From a checkpoint of a small transformer trained on Wikipedia.
Architecture: RMSNorm before each block, rotary positions.
Training: 1115M tokens, 4254 steps.
Each number is 500 + 40 x the weight over its row's rms, rounded and kept within 0 to 999. Layers, rows and columns count from 0. Numbers have three digits each. The size before them is the row's rms in percent of the matrix's.

# up: layer 4 MLP up, 1024x384, rms 0.174, rows 465-550, columns 336-383
# down: layer 4 MLP down (transposed), 1024x384, rms 0.153, rows 465-550, columns 336-383
# gate: layer 4 MLP gate, 1024x384, rms 0.172, rows 466-550, columns 336-383
up465 091:578501499506552493397495530517506508528450503538545514510462559502527460509539399484564513472513495490527479530495482451521527525466526458460422
down465 098:553494513486520462475478486583483487556552540493507526507548555453520471481496492524581474507486480511455511467562455440588520523542576526499486
gate466 097:460420537479512480515522466563497476518458550555480493492578411554546430478524620509478520479549509480570488494502503492501522510469499485517478
up466 095:508479516457552541519472408493508556568463444498531606422410527511523576485449557459499452474469496555486485518550527520458484458451474483512576
down466 104:504492451511522556513521515460416557534456510470505621477440493420526464559553594461546443495461460451480487547521467530467533465522510440520559
gate467 103:538459480479493554508548548511492527524472520557464521541451544467467445522486517460523554478493534546523535445548518508571496576411472487570525
up467 100:486609461559514564500573497518519465480451561469488545476524483491536438483513432495471453485479528521448491470505549570452509509453480469469484
down467 102:497534477448490535487481479449558515514472530529535519500473458460585490496530495523448504439515525543521536523451474438529539531488522498525542
gate468 105:517403521540493559533494505470473540521406493536503514513443500418592455468453474540522482491522465521460411525492562430488538475511524510467510
up468 096:476570470474548407507523558562532561534489536482498485526553458541442528498529522512483482586485437550446571478496453526515403538487485460494523
down468 103:526521520435504531509549518515531533487514471521531508552541451542501469489568479470505456492495377464539490508522520574500496546511537496533515
gate469 107:524417475504442526540522451491540529484483538488496503508460526524533473547458507544523598447484506471569441496452514483510511446543442529563527
up469 107:432518482558534496472545522515531548491553504523446493521513521454517538503531548453517523529481484499517430521570471514511458394512515464457528
down469 098:397489508506402467432437505492465488481477546533530422494566460432547518477560494504530442486491500492518547483553521421451472568486491524488550
gate470 097:501479509535513471455526450505573452487544493457440532539461458468511498438475534520495529402472530515517467536578591514416437470565511511515535
up470 098:463467458471401471484456525509537510511484490562573446534566543471435529478525548513533549505496490531433490496434463477480495479488552395450514
down470 099:542494463473510561529461546491514583397552507434494472486529552479496463499497478489491419414538566484596523511516484544421544543540575508527516
gate471 102:426647436500456534453551476458528527475502536558485504466487527521508539539539498439563507466531492526470514549519439420531534515599493501470512
up471 097:444455468549427509476411577492471482536465540502527481508485535482475433450513464502448517475483559445524457505551419541558491506514551470476484
down471 092:502586448518532486537588532475572535539504525524455516584449548531524494489546617504535515445491486494479513477509460465562511517469436409558478
gate472 096:552515491453551461455441420493506447502457544497533560484531440434488566505549569434406489575586536443492466492527428494453465494483481541461591
up472 094:554488523513486475515481523503548456463504466544532460479475508515493501546486515525465526495561519502635461595447488462490544499599542475525487
down472 096:481466479491466408523544507463477528441554549496480586506448552511452425474482509499546467452467550531493565569488459458471519488451468557414512
gate473 092:508463452505482441528476467544513489477502506545506543516443507508435550470537563411491538494558482472484492525480486448460516557463480514522521
up473 090:508538541469524581563501515454460547497473410509573474444543475450559484506523450590571466504528516502482499459457522561476533481540525440500419
down473 098:505531518447434500531478505535451534465496466496548484564434494537511551441542506550561487558506476442527490513485482516470580548570527446521441
gate474 103:458432525541435636547535466550504527485452477495544433504514522451509487478581471507435489479436493522489509583547456486532487550437503463508438
up474 105:469591487457549476551487463427436547461494495511486478450489490558542429469424528510522500518514479504490499539511578581522508480542596522499535
down474 105:488513451461454513525407496538523514532563512503473542537526534425511502529453451497472483486512508508548508505473481532502443513482506486445460
gate475 102:504487483523509479496479494516525536556558444522519490525567498478507491510426440486481502438531570580451545557520481494440445542470536528479492
up475 100:472556413500441499465466497549566504535557522495463423466533547559581581481493480479506453451519554525494487524446527565523470467493509540441455
down475 102:472548441516537522502504441482490407580460455446489548461555526503491529485476456515530479449393484514597461499505495515468473493484521436449508
gate476 098:550542518465592488466464499513526510429511514489446511500479500529521498537488489480533495459451524501435488430593504440395515437509495525498494
up476 102:503523482536491501543532469542553508545583510504603445510494555524488475448453483501533542552481511455513504448514453495540524482535399466534532
down476 100:464421490521540520438477512513500497514418486485521460459514481495525446522588550532550521464507479555527525522507463518446515451512454535458525
gate477 091:463484540486550499494505512481515491419473555503563471490501512529464512481513469573467556504527535472481428469512478470547466486554458495449520
up477 097:511483502451532476568472516501478533448428500510535521469488435427521498463519473504491460501475422512517531561452509507471559547477486470493567
down477 103:453468559584492508555461477511501571511513439470525519415518442492508443449512402466508485529451557472446455528520450446533521529472563443540499
gate478 094:510564460485446455490452475558530503522525445535524428616510482521456495437506440540507491517420474421519496499563455509532497542454493523493493
up478 098:497562480495499520500477440521511481551506492542558507557494468516490440479527426507478552571461486460503530437560493496570472516414495509481616
down478 102:551483470472518477478448456531536546586560477530543501472558509527480458497518416492505550480443544515541512501568491485557467543459489508490567
gate479 098:498511485459442498574428528534495521550527526505483498447491633465460491490481510524478527446480510501418428530497515557508503484481497495489548
up479 095:581469538538556544502442486482512448485459484522452530518457484495423511516505503452520512509550517468472509463471483483399435534552516529385490
down479 098:506486549510528460504493538449462551464504516501482535567599467462479451559464501497492524485465478500548494502497470449517475502483558541526524
gate480 101:517537490519487493396560477454532492470467506466469515616571479519517501599445488615496488579458526527551509495457503578495487476500476546556483
up480 096:462487532530513477396534455518509545515502470530493523543472490470443462516398520484563466534536537515509509501519554503542534528502493364511436
down480 098:479460544503523453500500454508470426473499509512581427569474536457538517555460495488511624547425581600521456530497550533497483485460552531466475
gate481 099:510541553505507502481543471493505495489528494496513532510465485483457418492497483485554546450499462557435503435516569496480446477458538511497458
up481 102:539553467463497500578502547456453515484539578516529452477496502555436547428481489493460509549450513447615456493463530467481513518500523427470514
down481 103:523492501491447424484486502478580484508586500464539422546530486427516490454456490474491550489502515536450543515478480523466592508534469470501503
gate482 095:540469496527472403473506498508602510500578546505489493486484547446460470531443453479514447506524458506580392461554430511483520495471504500539515
up482 099:513556537476509571520506514516487452497560467460494467462463489542579472545539528499487516519520524429378509502519539450490519551494504533432508
down482 094:453433545537530533533460474560542454523524563484499448531534512459519503489522427510461513491533582465511487486486530451459481526482566468473558
gate483 100:513540479507551522525491507568554544528461440507553502555435428470566532503426473487542560520444426507453458518482505513474499516527481560491537
up483 102:486462496582519534535555519528536461534538467483461519470584477475528461499469492453464499471488506476455506489454469562515583484487507512525506
down483 102:411640497475547515488515546504586502519457445530496530545511465565486543535541543478523544500456440506420477498551592489545559540492525498453520
gate484 096:464510489473484531399493505486473552566476457480451504468585460558468433521511444535546492480497551478472531493450482446522452462497513475494501
up484 100:474490522482562536487503491444492553525498453445460428445490424526498507601497545497493483500512523477470547491431542530495431450528580512483480
down484 103:489478582498443457458562493479468509474487402487484478452501484545539520576545464530497563506454527533499440493539472471511504454496508517514426
gate485 099:475551488506536516472455599475517544476543452492476513488485501568489499498540471450467520533594566470607529605474550490468462511507518503523511
up485 095:508582510539568539502447466539546496532464511499543447425472574552483506477461502542519486489535530485520543540515454448475462536475542513536568
down485 101:622555519518534537494410504546484468507417536504488458417543495553501456459506488554522523454509484518517506510515488487470413580477554534498544
gate486 099:508541470508504454492534477560570568501472540537551546453512458495493564414555522473515437505587446428485484517412562516441540454498481476505504
up486 105:526484479481486481461532467546510503547483488506565458439460535469438495453476504548476516463502462457561444588462579513452515479501440469528559
down486 103:474547436527561463543499552584444495432416523538483478472506564486498487441507528444515439493517498530473449553516565491444518489542472456456475
gate487 101:548520519520468489545518495556574473483510425485452496482463552592395473586470516541445525493459489387499447439544505378506506526451487540496529
up487 101:507542475413495529472478463490514493541520475530543458517500495533572489535560462491466548489433491455441551467566494547471464460448480555514500
down487 098:533506575511461512502536507479485519519504497496462498540504451467537530545573467488432444532521443549570494564504502545440487472512449505506492
gate488 099:523480455517527503425539560503527490480464529540367481556545504503521529494498497472540495474451502474508550414591584485559515525516562528489479
up488 099:541558568545518457411482455577474460570479506523553553513478459469436503556503476525467554506505469493565502489432539508516474467512483431537481
down488 095:476463524496469547490545462524489468596563519474510476465424559539530544447469517509520464440573526524452475500507515418473531426526443505509459
gate489 108:523531504511508506584569482491505485458487495516503601477498528503533486508505455520503526455501535538540459520457493420538548576496485456534530
up489 108:538483541501514476467563482476538502479534471501523516527535441486477449457491493515463529554461446462453530521546445496539610528489527540507471
down489 101:545582554513466523552453500463550480500515475466475533436482510487514465579499518451615467517418531439563563486466536473509516520459546509492479
gate490 106:499474547469446524475515511494526561552555526521522548511516538504499476452486537488579540495480499489611469582473506440481485521528579508437519
up490 101:493518427492511479570495496442459556512450492519551506511476586520541450572460463507463512468435513505522535518429471526442489541517479520418436
down490 103:525408486464483499513542485497478537504539547512572557496478487537489477497470509480518501449496575512513575525442507546553484479548521466514516
gate491 100:483519417451508447410490483506506517577528526524465550424457467500509509488436496530451433577472553584467387518449501476447591499501471511444524
up491 107:403477499504446522502503535453507513430431470504487560535486499516494484514593595535481483465510471520460436543482475540484485524498577492554411
down491 104:430541519474505431500505475548540525503465500495473506471518414509470503571493523473482489532563488502488413530504451540525536509437568440533490
gate492 105:412479530556517438502529483530520479490547457520489509487506571496534534562524585533520495486560508483500488492488461533465618520543495491510453
up492 098:568542529559537520519449520504521455536488527549502512544544466556545545507473498545523473489525520527523542498423569551500494453484447550483555
down492 098:516498428453429482500525480499522489543434470534577441559512536520491497505446520463524460539508543543517595567407452510514501538466411465449539
gate493 103:464444502481464480500500495597532442523497521497472466521503495467524457494500522489567470559499492512481484590471474501524513523502521530532543
up493 102:503431482495500570511457443465415497427460486526485400528525481454519539504471506507402443483512500499522411563534498502513493595488590449491511
down493 101:487509505506454517490530496423456464583465483489569462499486558493548518565528463445505472389581549507552511544515477605483514437559506491497474
gate494 090:461453531557487524482511487465486410498470542501469491561574563499544499506452479484536447492529546485499489498446482482467508485497439515485570
up494 094:537525493546527490543504468559447538505461565508477472483594492434533472524545500473404562470505473483562544531548497475583474471493515573503464
down494 096:514567515530574505449481473498436495535509542479509529485497480574495408513541469453474514460477467466485476508386507447506485502468495480575511
gate495 095:529519499440508478515460480462472487470455485501517569506448519544491508461550504473520437428516537549536543504487427488475457430492490517501510
up495 093:468511472600491510493443460531423484557443467528464487475502477571495527513554425493452439478535560466535527524480404508458507524519535409493497
down495 102:481494552488439489458457544486514518552535466471518455417519456496499499478513535448485500516494472515516433484572489500488424448506521513478492
gate496 096:540530437488554518479533564489514532481484414529494511568507517509534472455485512522541477568487523460519517485433500539445590448480514583480513
up496 093:523586474484526554427517463481556482541503488504478538455484520499472531510503480505468434483613477525486414514508528487484483465472448480509416
down496 104:439504466505505476497546492540462518481477504589538502495511527456565499506567455474492534461603410480490524541482552480506506517471477476509469
gate497 093:499413505497557476517542530562536543437478506466406473608465460488509473476493501483482541477511511508504473505532445546505475477529456446550469
up497 099:520521460539501462482526519446543548489511481494488432541467532485497479522481523449427427484380512515557503460524441511462465528517525532498484
down497 098:541539563446568497505542432472487508492436476463428529507442512439473512531522527497452543501502505522521517529597533553491475422505489435561473
gate498 109:468468543512446501504495529510539490538530486501513479437467450477514474468499481477489472488427486536468481541489522460533458541566528393521479
up498 099:514469564499476486490537480491406457464478486528488478494469566436546508486485522496491497548500490418544490452560504489476564490458490583486494
down498 105:626522469480548487457537506492470437561506576501498541482428552537521460559511434470424546534516499482450469523574543519492557552472552457429554
gate499 103:538502530544480452581518533514546482496511525475458469521408453515421534529454479534540545570415520496525512472548526521499496506454469456520409
up499 107:456495463498558530532512513500518360431467477513451463531529514582570526481545432527453482520537512557528563484550531485563522469494491480515573
down499 101:495498525482559472578494488515536508507507547507502482492417479497490489525478521523527531618549552501503606540550501565510480457511442509492450
gate500 086:449500492469477506474389410408508528517478524512518534492471495579481562434533514494511475480475480476470469538536488400473541439551469474461511
up500 099:533500473517491531528498430451496475485466557480523552445507495520525544501500501458501440434432469460532521513553510411534513482496443512503491
down500 100:537492476563508482467563480524507452423509541532511565511552476502554453520474486483541481481411450480515465571498498406546479522437457556499474
gate501 091:478579455533459485534508508436530472504505608468483596479444506468441500467509516479508538548541548438458459461493562544539511451516484513520493
up501 098:490570474538470522538431479499529499544468534541469485469523511420458505470542536463514509506485554487461483468469568568568529456521436479462551
down501 103:470521518514468516491457511356500503507522514536538481502540514484471431439543523436517517540484475534573480429446466526510531509525482543455514
gate502 097:505590473514535448548518518518445500516439513498493500492410437561541515554477439479462435528443490462549487512498467532487475589572512474501514
up502 103:513494527482612444479419549512568509530435563495612561456568480528486400564482550515507510473521489572435497463513488541417508529531477543520483
down502 106:507521527486490508530455446462545436551479476585529472511490470529483508491463455528648460487550492522468469525505494477526497539471582553508613
gate503 095:446489522472540523480457585442445453472495507612491519521492464451485512523553501418484519465511520498509555472514550516473529449498520486483471
up503 097:458532496459512491523495501454546462468527538603430516568548505501484475497475494479554547481498528528519594519445494474519559485520509472492457
down503 100:511557585567497502509452503481492492485455459440476622446519516587540541555498547466545560509488534473471450548525540497453537392459547516469545
gate504 107:457543480432565546494523474556483491546528519474509478548484547526486431476479613500480540442560470495477477493469533494474424513522536475426495
up504 098:481481514532474510533511535476503460514501504491463500535522503487536531538492501490438508580556524511544544501490514514501513449495403509504495
down504 100:463513545503476526502487461527456482560486569466514518523520534511495528475607510484521480479559540516498474536447524459533492462462603483475501
gate505 092:420461450508464486551516449499444449559476473497472443554510497555571521533479498364502521414560486449579485494423499474445503500509534529515557
up505 089:419440504518571543540534425477447517524478553424453483560437541525566522467534483401428497468541495438545512462373512518470499495537475540482491
down505 096:518494527446524515544464451525563568461557484461502477556549460523515493441496515511511492467570391507494515444503571503513501575554537497500521
gate506 094:457514554483456516528538485550457536536475552528505489529518545457525546545513602507479427530478509463502467500437489455545535476517501481481529
up506 100:477510465544519531514473550502487509520476523526478491525519374508477471548549442489514480520566496468522563584522506514538578537527565496499509
down506 102:529499527537474498472546557441541451476462496421450471480533475508528508576499489505585423521524467448439547525533514442490510496509456482524531
gate507 109:441515517416525435476463442486479461506508514452459474423455471450600487601457501471537512524472525500519448534452539473456487445560519521517455
up507 102:524506496510468456457482491520519515424516479411477562484560502529563531489556476426527568551560533461473524493479561515490497529468507477480512
down507 101:510493505489439553512514535573491540558493470447515506542477490540505499572523476485501495485527501467602500479485559516495466465502462476445519
gate508 098:502527505477517514554490542483566463477457523462535505499497517489484512499431492538509480550544494504437470523452477475533549591467543449491480
up508 096:526463512500485558561502505520512469532549491539519529479428554480506473508572530483521506482425501536566479520557508556511464500584453510478532
down508 099:539520486512494495492474518579564536471466453513544600575565490517534522460502560532472507510500409521429504514499591468494480518445480502522531
gate509 095:501498511550524505506415453427489523478534485468506495525480506443524485422524537586564464495503558485436514505477526509525490541495507430559438
up509 097:465550521543543473524500541533486492547524397446535477531460465501577508542490486526491534573505527465492472492459507495539406503449517426507481
down509 105:551486503462478515547510563477508477485483492519537518530491486530431631519457527486481478533502524493471445569516554471468467549456555463437472
gate510 099:547519478538474496516573526511575501508522485447459418489504453476537527488519472517445506413493521497490492472562475497509529481453482545526517
up510 101:529402525434513457472421475517516499554497507513416431506457460542531490387493475491552476461451514535399470464497436466556529479504529490491503
down510 099:574508487376554530444546530551545548509495517467523469505446440510474470538451566490575513433533455499498530492575461540517548460505430506462512
gate511 097:472515491524494499546476525542528504444516518485494492467500468522459522515463506508476520497459464519526498462533451464581432501460501430503458
up511 097:540511520511503461528583490425490477489450479528520467506445508490375482494486494534477552540510539467526500570509542483504478517549509453551487
down511 098:575499572526541476488503542509460467509525532508459508538524482467442513484499477518553516486487513501552508473444496470416526485492456544456551
gate512 096:441544453516515446597494575443590494518555495547497507507452518455454438570446495516506445508485528456522563480586547417496527551486527490457505
up512 092:652508463480532494475483556490449455454484484526568508440507471473464538404443544512548517555472521459576500509546437485482513442446531420467553
down512 096:395504505590495550473476457509455512532439473452478494488510493532507455517476455500480495438474484499468478551536443498435454521470450544511515
gate513 105:506466462526481533513511479572533445485605550588502503466420476484587543539530465520545546547539436473538403596487484486444417465458550440490467
up513 103:479439545502430509494576570517532509517505506544400496425567495504468506524529532451547444532468548516519486515446438466526492479532519454443572
down513 097:492514502499490495492501494494432431495501523551465540537586487472518484481523491495523470576566512480496498538583483455502453538448486484490505
gate514 097:480485542548500583573587441423481447519546475495515494491494476552596519511585517463490499484487525498499480496470550499431509539535507585520499
up514 096:447450487524571523492512543484492509505438485520569563518532532476508481569515460427515486532523475484506522587512520462493503526492507452527465
down514 102:436441520443498491448530529467493457475515500454426498516475482482432465495516514416484553496498446540446485594513528496511538479528483473505513
gate515 093:489484491449554516476488516459535511504502507506499496539449474513446459446523514549538447519487488571504476583511464498531535512475455469516523
up515 096:502446450486514525511502526499494477492434461531510501422497544473545483485477530517468471567474527497499511436531466489468463415514451524398483
down515 097:525489483467456493469523547490522446447481495438476569511508496437423426466498481566516521564491460463485415508440482469431460515587489477383577
gate516 096:491469528540446507539503471477497650460494421480559440523450547542529490552571564513524476498486523509372501489488436522538455505548538521507504
up516 097:540508479592489459491497516540502497466515495574487436473484469458522525409449538493529525535488513514572510549500565461504505442527516532558477
down516 102:478582519557438472465550509517534555473501477519439479479451490461501506455452593525515538470538460474443510550468523530540549432484502445511551
gate517 106:559568538491460560496512456470480465454533455527490600480527471539510484535501531421557502483480476527448451398534510493494512540465491431495534
up517 103:463453506524469442497473533442552495487465469523417547532505438413528492508518503551504499533524442526502484551503500464498494520571526408567586
down517 104:479440479444489469440471484507491541506519535536464462495507506420552485401505456484519541468560555489539489508506475571462484506517508494465500
gate518 097:458453537501555428509546500517576452493494530481517521466434514428470507456438467553531511486516528527515485525497476495518421489542538502520467
up518 096:449511506515493503552501514510528493459506473509544481531554488537405438519567439493428504540483502470532526471522564457438475416523550469529532
down518 097:476489548475587482480517464489556522481465560417546505448401542456534533465494497551504499487534583559510485524470489552499477555528492486543531
gate519 089:499444497537450498542462516509523502579503491549508445505525466535503501539468475504516500489471486468535429502488462511531552516446534399517489
up519 091:482498574442589561509515494452497499516482531456520544549480455476528493463537512480549477466562493418474482520506376500572502526515459522550462
down519 097:485486436475555492555463472500541508484483529434564521504470487575498536484537529413509455452539464511466509521509488479441482495498557554565493
gate520 101:532526474539437493480553569485496532567552500479495519454469445454479487442452549521497449461545557468481439509423481475478537513490564504459468
up520 099:564540471563571455459486543519525477469496451517459508543481466578480532519509525442468496546475450526471490512451464523515540457500405441501554
down520 100:473486535485521495531445524511490510551432539525483491569542487453544534490535509512542538470486567531481468456494545481494556500546536464540540
gate521 108:564500461441560493477465501532465513516458496571591459566508522552519511485572492526466531500451560582477500491503486505449536515492413518511552
up521 104:511480487532515448493497503474496509514477541470437455466518488521467538496491536506596504526492455403539544518509483516483505553604479509490536
down521 093:469500455506524500466525480469472483524465545485517505442474534478502490512457515437500566509537502503516443537489522495508512548527580536443434
gate522 097:481482511510623488503529466589495471475569542477420520538439547502510479483488464529505489501520463527549499520494492527493540457486404551502547
up522 098:482438449553409505450436409403465546575511486545512523496361510474524505498495460462499469493471530540490417503500520450495486505558512537510473
down522 099:496475492425523451448505445512565399579505477538496488492498534554484481459513465528530517551501494464451483553563543475500491495573501530504513
gate523 104:510488481482497477479534544561517462531455519446413539501557545478502519514470440487565536515470556465519488464436417518489520467457493465447512
up523 106:505599570521494471500459476469509556659520597552458506509519469488416507507516556514474493605488486444478498563522484524507496494516491535539539
down523 101:447532484504480545501466477509608500514516560532544538503532454436493522494504504488469552618512428506444456432523490515512451478509508521509483
gate524 099:525471545494422526467441491559517563454427523447498510552561447560514484506508518532471507469512554512494484482517563512557496439544562467506563
up524 101:462451554477451521463545511483436497478414536467469484458640476459471525538510528504475512482572561444485572479457458496427475528508500468590481
down524 097:512520497459495515510496466510491474549485504468544597495437546607480467472517459436526538465498534492567552506537495564455428508482497537524446
gate525 096:420484526536492440492551500512559546475571478556512460467557421550563466510524518594472441455515432363478527503493476526507524571479498507509479
up525 094:477542516519610476422473501551509447496528453547499501524560480551518522509503500400517465447505504475492514472508514525513461469464461447542478
down525 096:433509499506473516471498581485494562620452564491571500513399515485521498532559520491450511463535503486509528426462497484552537558482518480511517
gate526 108:493490495537519456504474558527466526470481470462482457493490518476529459538436486503594476525468534502483494543487466513528581579502466487546459
up526 108:501473438528477405511468572573509488521484466506536461549463517477507502495497490527541484478464500544478542495556455441422480526510480472421544
down526 104:510473464465472529490499500534573520539507614478466524548475518504528500524473484554561421476454461444513488478465509462489470519529497462586456
gate527 097:489481571434459508499556449455530508523450509543525471529469547506545395536548504560465453417543500489541446516482541454538474513447537527496524
up527 096:544489548463565539458511473478498522486444431470467415605538532518519402499515522515460454462511545488500405482480531436508553507475432454451485
down527 099:505595467398450502475559518496481516466502481537483483519419536518409455459509543469538529467524464450533437469490516426548496494504443474531499
gate528 098:509468501577488457494486513521520491563482472503445454420497443559570483539440466490493547549505557525535570530519506522452489511535474414513465
up528 097:517438542512442584569472513474446475533580453427516508524484554508489495461555506504450532446504458469487482492468519534499512402471572464515484
down528 102:510467492516423534513494553442542477641495460509450484535548446489510526487576487450560462496478514472495467555513499509494535455497585440546561
gate529 091:493483459471462550389459499524509495519479495523485468556521475512480490499484507506487561474511513501521473514512490486496464478532498495481480
up529 093:541471572446548488566544500492448456512546506521495584494480485424468563525566480612523489497563468475526504470465485521504441577498491453485529
down529 095:487511478541528526456477427563504498472429527539524488585470436490581524438500484481503487513472467502546512509437460483469476513415533522489527
gate530 096:517555457568499533571456483543510438467543559444494437498565518448485513489492491468533514498571454481569506506482421561494512507457479499532537
up530 097:538485516520473477509455445509586461470516499447505559515510499503504463457519501418472499536500514543479518448476454475508464387456439464448495
down530 105:518471536506477575472475470541467429575557467531524478456446568456458452496434456556482479493498512505444523503499524488442493534500482502492502
gate531 097:489450502439504618547510516452481481510442495501565501485490471555457479549597559511567481519417463433466450457479472460553488458484516480519439
up531 097:540522478514508485516465418531498554508509486437515483476525487464451515517480558468431478491453522480533450562516472459596447491513522501492479
down531 096:517472543564516434440472556534502547524513470486511493499474478460504470434498579471476585505510504489445502528487494598475434490519509499453490
gate532 093:503458477516469428496507555489560549537566475545489625427470470449423510481508470529496470544537420484426553511465495492579468432549478438449532
up532 095:502497524520528435506455516481515458439484473491483503546487485499480488482480510472385503490488479533461543544538501519429520554531424459492474
down532 104:449482511444528589523538477507509503524540457403574528477484537529454485489500542532442521470499483494433503492501522524483544501500471499528490
gate533 105:510446548436446571519456538550521494474507520503514540489539474535506530522471522471489535541492554482426537498496501503491487517523488570490555
up533 109:419457492504557511530416492522517538462469434423456472471489478505458515462495413479477461473502478479495602561458463528488472464443547488491518
down533 093:565536440475561520554578533481532464474418484570536532528498527552412521522493524481549572494466579545520493546476489442558475519603563512438530
gate534 095:391435456460528476514497499512538515509475457548531450455462489462514505526479533485528450497508493556420559502482529437504485545466503473525504
up534 095:552517519468492506446461518510536533525514506526521517519534400480461508460517429548516515482501501545519477471427445480556501470505507513483471
down534 100:549465522531507518492478500516531525515483448561454467421464467513490507512526476453518467480543488477576461507507452585432471501452457588515462
gate535 097:430427588498482538574484416519472493506484461557488471492452458536556610561490520488534441509532502525485475553480505568498452552499517488492503
up535 096:525488575477473484497534478515567488543494623486469525497528568542506538487395567463497546535440491527469483474466574439499518494517488564551490
down535 105:515523517467496450507455521497527435482493490507556402509513569528537452532420540557450429510502467507543462417510457460523470535465470501526577
gate536 096:521545556500587539476412452475510532501519478540441533489485553488514469551495508515476496523505550561574550540481528496518504529514573519546496
up536 093:523519519473396438514573491532472474529503552515453528497512460526581491445493505510458500463520449470457526512471511536449516513446472428483540
down536 100:502497519544416469457515508500486478462492473439511431480537434501582507534499549481475502535513448491497486565536476487515498498430405503511525
gate537 102:448513475584478517457534529493528484503465470541534510459533594480609526503530517512504557531559501470479491519515465528528540533558586507444542
up537 105:500504473483543454472456480460532515521520430563470511475470548510496541509413525577568486569446500457433483541499427539507520547533555487485549
down537 105:482452505484453538476537410444501505491536418496416503478472555541576514550448535511466483493518505507448444459527484488456537492467496533480488
gate538 092:512517488509458576451488437523517488494475506512547401450502498519498517436517558505465454459526454552536506428552483492514488452543531516543507
up538 098:472446447443468448481568558544521470523507439509533549537519501543521539528461409508512528525444463472506474503525454470560522478479466564438438
down538 097:530503481496513557502517540543531523491513499520467575609507511466490500554531498440504448467472550433495432431511470487431455560497575488543575
gate539 104:505527536527549463469556449513487476451534514487459457541464423436520530450528544508507498472497507489535505520496523553518437534448420404491491
up539 104:505513500567506497459519582468455456518509484450491522521496457491527485521461490461562419523539548467505452483464583458532467551531513596547422
down539 096:470528495470460481465521495530501538493530515556448479389505479531512537508534505480429519369465476510497500514490463529471479496515522487430492
gate540 087:480493487497492443483514468572469543553533466581435513507487472446489458505488575531554476583521533537493506445472425479464543558464446525448512
up540 092:387512586484499512533571415513517512496443555491472460520479539481533458437446510611546546485444553510541548454419447507521472513519474559543527
down540 099:488479495549476483484515436520516488510455529479480422520497521413459477500458503521499469544444513526502553491526521452484491515490542560507486
gate541 100:501518521555483520473484510513519426466460458511516554494533523503478501510486527526516477521503505438583493511490559506479473487540553513513537
up541 098:481488546570542514584513502608544519551550502431514545519459448475529524485474557493549510485524488493479564439500440437537517522414601458463550
down541 097:492542492471537530525513547524480513532503482498482471587544531510503441511467483558503476467561424425383517520476485567578456443441552468508542
gate542 092:472491449529501500545533495515501520530455588590518525531496521461502490479445452455425460530491536430520484616458530546491537499543546520477488
up542 094:494563507522516551515487492532483439540433422505505477501507515474507447452551529527454516474525580515479492479531427443526452574526504462519406
down542 090:406514479456456510473512490496539494480499471390511473534460471483471471565509454497565468490414496490534515592498491494527442506498541522482459
gate543 106:482478486486484575477474431541579529544468554457448479498457561491385460447525457489535464522521492504459539542507497490485462554498446543535558
up543 101:529460462526473446415507602474501566449576470546517516517571542490511592447456585502479520533477407447489538476537402578483476549486515552526438
down543 100:546515483529522509543531481497535518537566521526454511517497550512520486490466449517524532462509465460502527616500537517552517495544523554519448
gate544 097:525532488489486498508489467540566448470507461543440483530470473578502539544532475566499527487420416537549526475448435428519458485537477456508486
up544 097:522514440470482487430486465545463487477536457500606452574612520552550515521533517507456567593480530429456470468439466569508470470580473501530514
down544 104:472512416520504555485558480482526487546467417476528451525553565565516528555500529472478524559480469479487447499467387522578556499516493378470468
gate545 097:465492505502480457487493521497547547461437560588499480490501404471486508555556481460496501508628508446581513519495441513541538475526442484508481
up545 096:528479529485518524523530563463491482528528462486537528437541549461540571427568515548536507549506502490508480482506520596477498530628498442440569
down545 098:434532424515517518486529529491430485466423473486467533485523533473495549420506494478474527508419471514466519499443469531546459529492561508565533
gate546 102:446435499510480507543550477540557529465417528546499563522475556463487580464455518514595499440560521479447476502463526520474538525495515464448510
up546 102:517529471528381463591472464530507486558485476474539502439446541488451474481468432529474515525485536541475431544466465517520463455462434544412500
down546 104:510546463547468489477497558464553509564449533549544516495541453576463549501472573525511489451536519515518505545494479559565538489420386491459518
gate547 118:454533557520515512447483551487443489581616566500483555512487427559597426466475487515541508555528529484500499501445477488467561478574459442586482
up547 113:495518504501480509466572558576498547489573538498468479525522464436549442552501550488533439569526498481425459516488513477544547479541496509564558
down547 092:458518491452476465501482548474490503533560448525553505556517506498527516562531572488485511478470526552569521472495582541459588410451497528514542
gate548 102:495494539452509537563519475467512528472499487479467489623516492517501535479470543449528551507525472504590569459474463479450488502500476581533523
up548 100:492469513543586542472533542501496535518570555430534451551472469513488534465519487507516534523471435524444486490544506501465491475549495465450493
down548 100:489508510483517552495498509471499424452482454492531498465514476494510448460486486541514535481454476535422509565485477568542522456435528485529514
gate549 101:588498463487576484420477471467509452470475509533559478527573433491526488519581537522458585473468507386563541534441484450466422485561499480481403
up549 100:495557503586552473465494525461504537483552459492457540541505526458418512520488467521522485461538573518544524512502504472525519508419502526513524
down549 097:567495508454528533477463573445510572495508472479515492463526451510517531483522488502469497546432486449471504451531437515493461576496434464482456
gate550 090:467481514501476434533527425523620550542498444527501460572526514424469526467416507525441520468611529498468577466444526523514553475491501522483586
up550 102:520544533545529567482502487533567498553505528587433446502536537465479545487529516550479448485579515459554542428563472498595464402516532492489474
down550 095:468499459470463430537505501493450553523552508510564562476487483496465538521570484535556587530443481549391493478486529499534538468521492508436533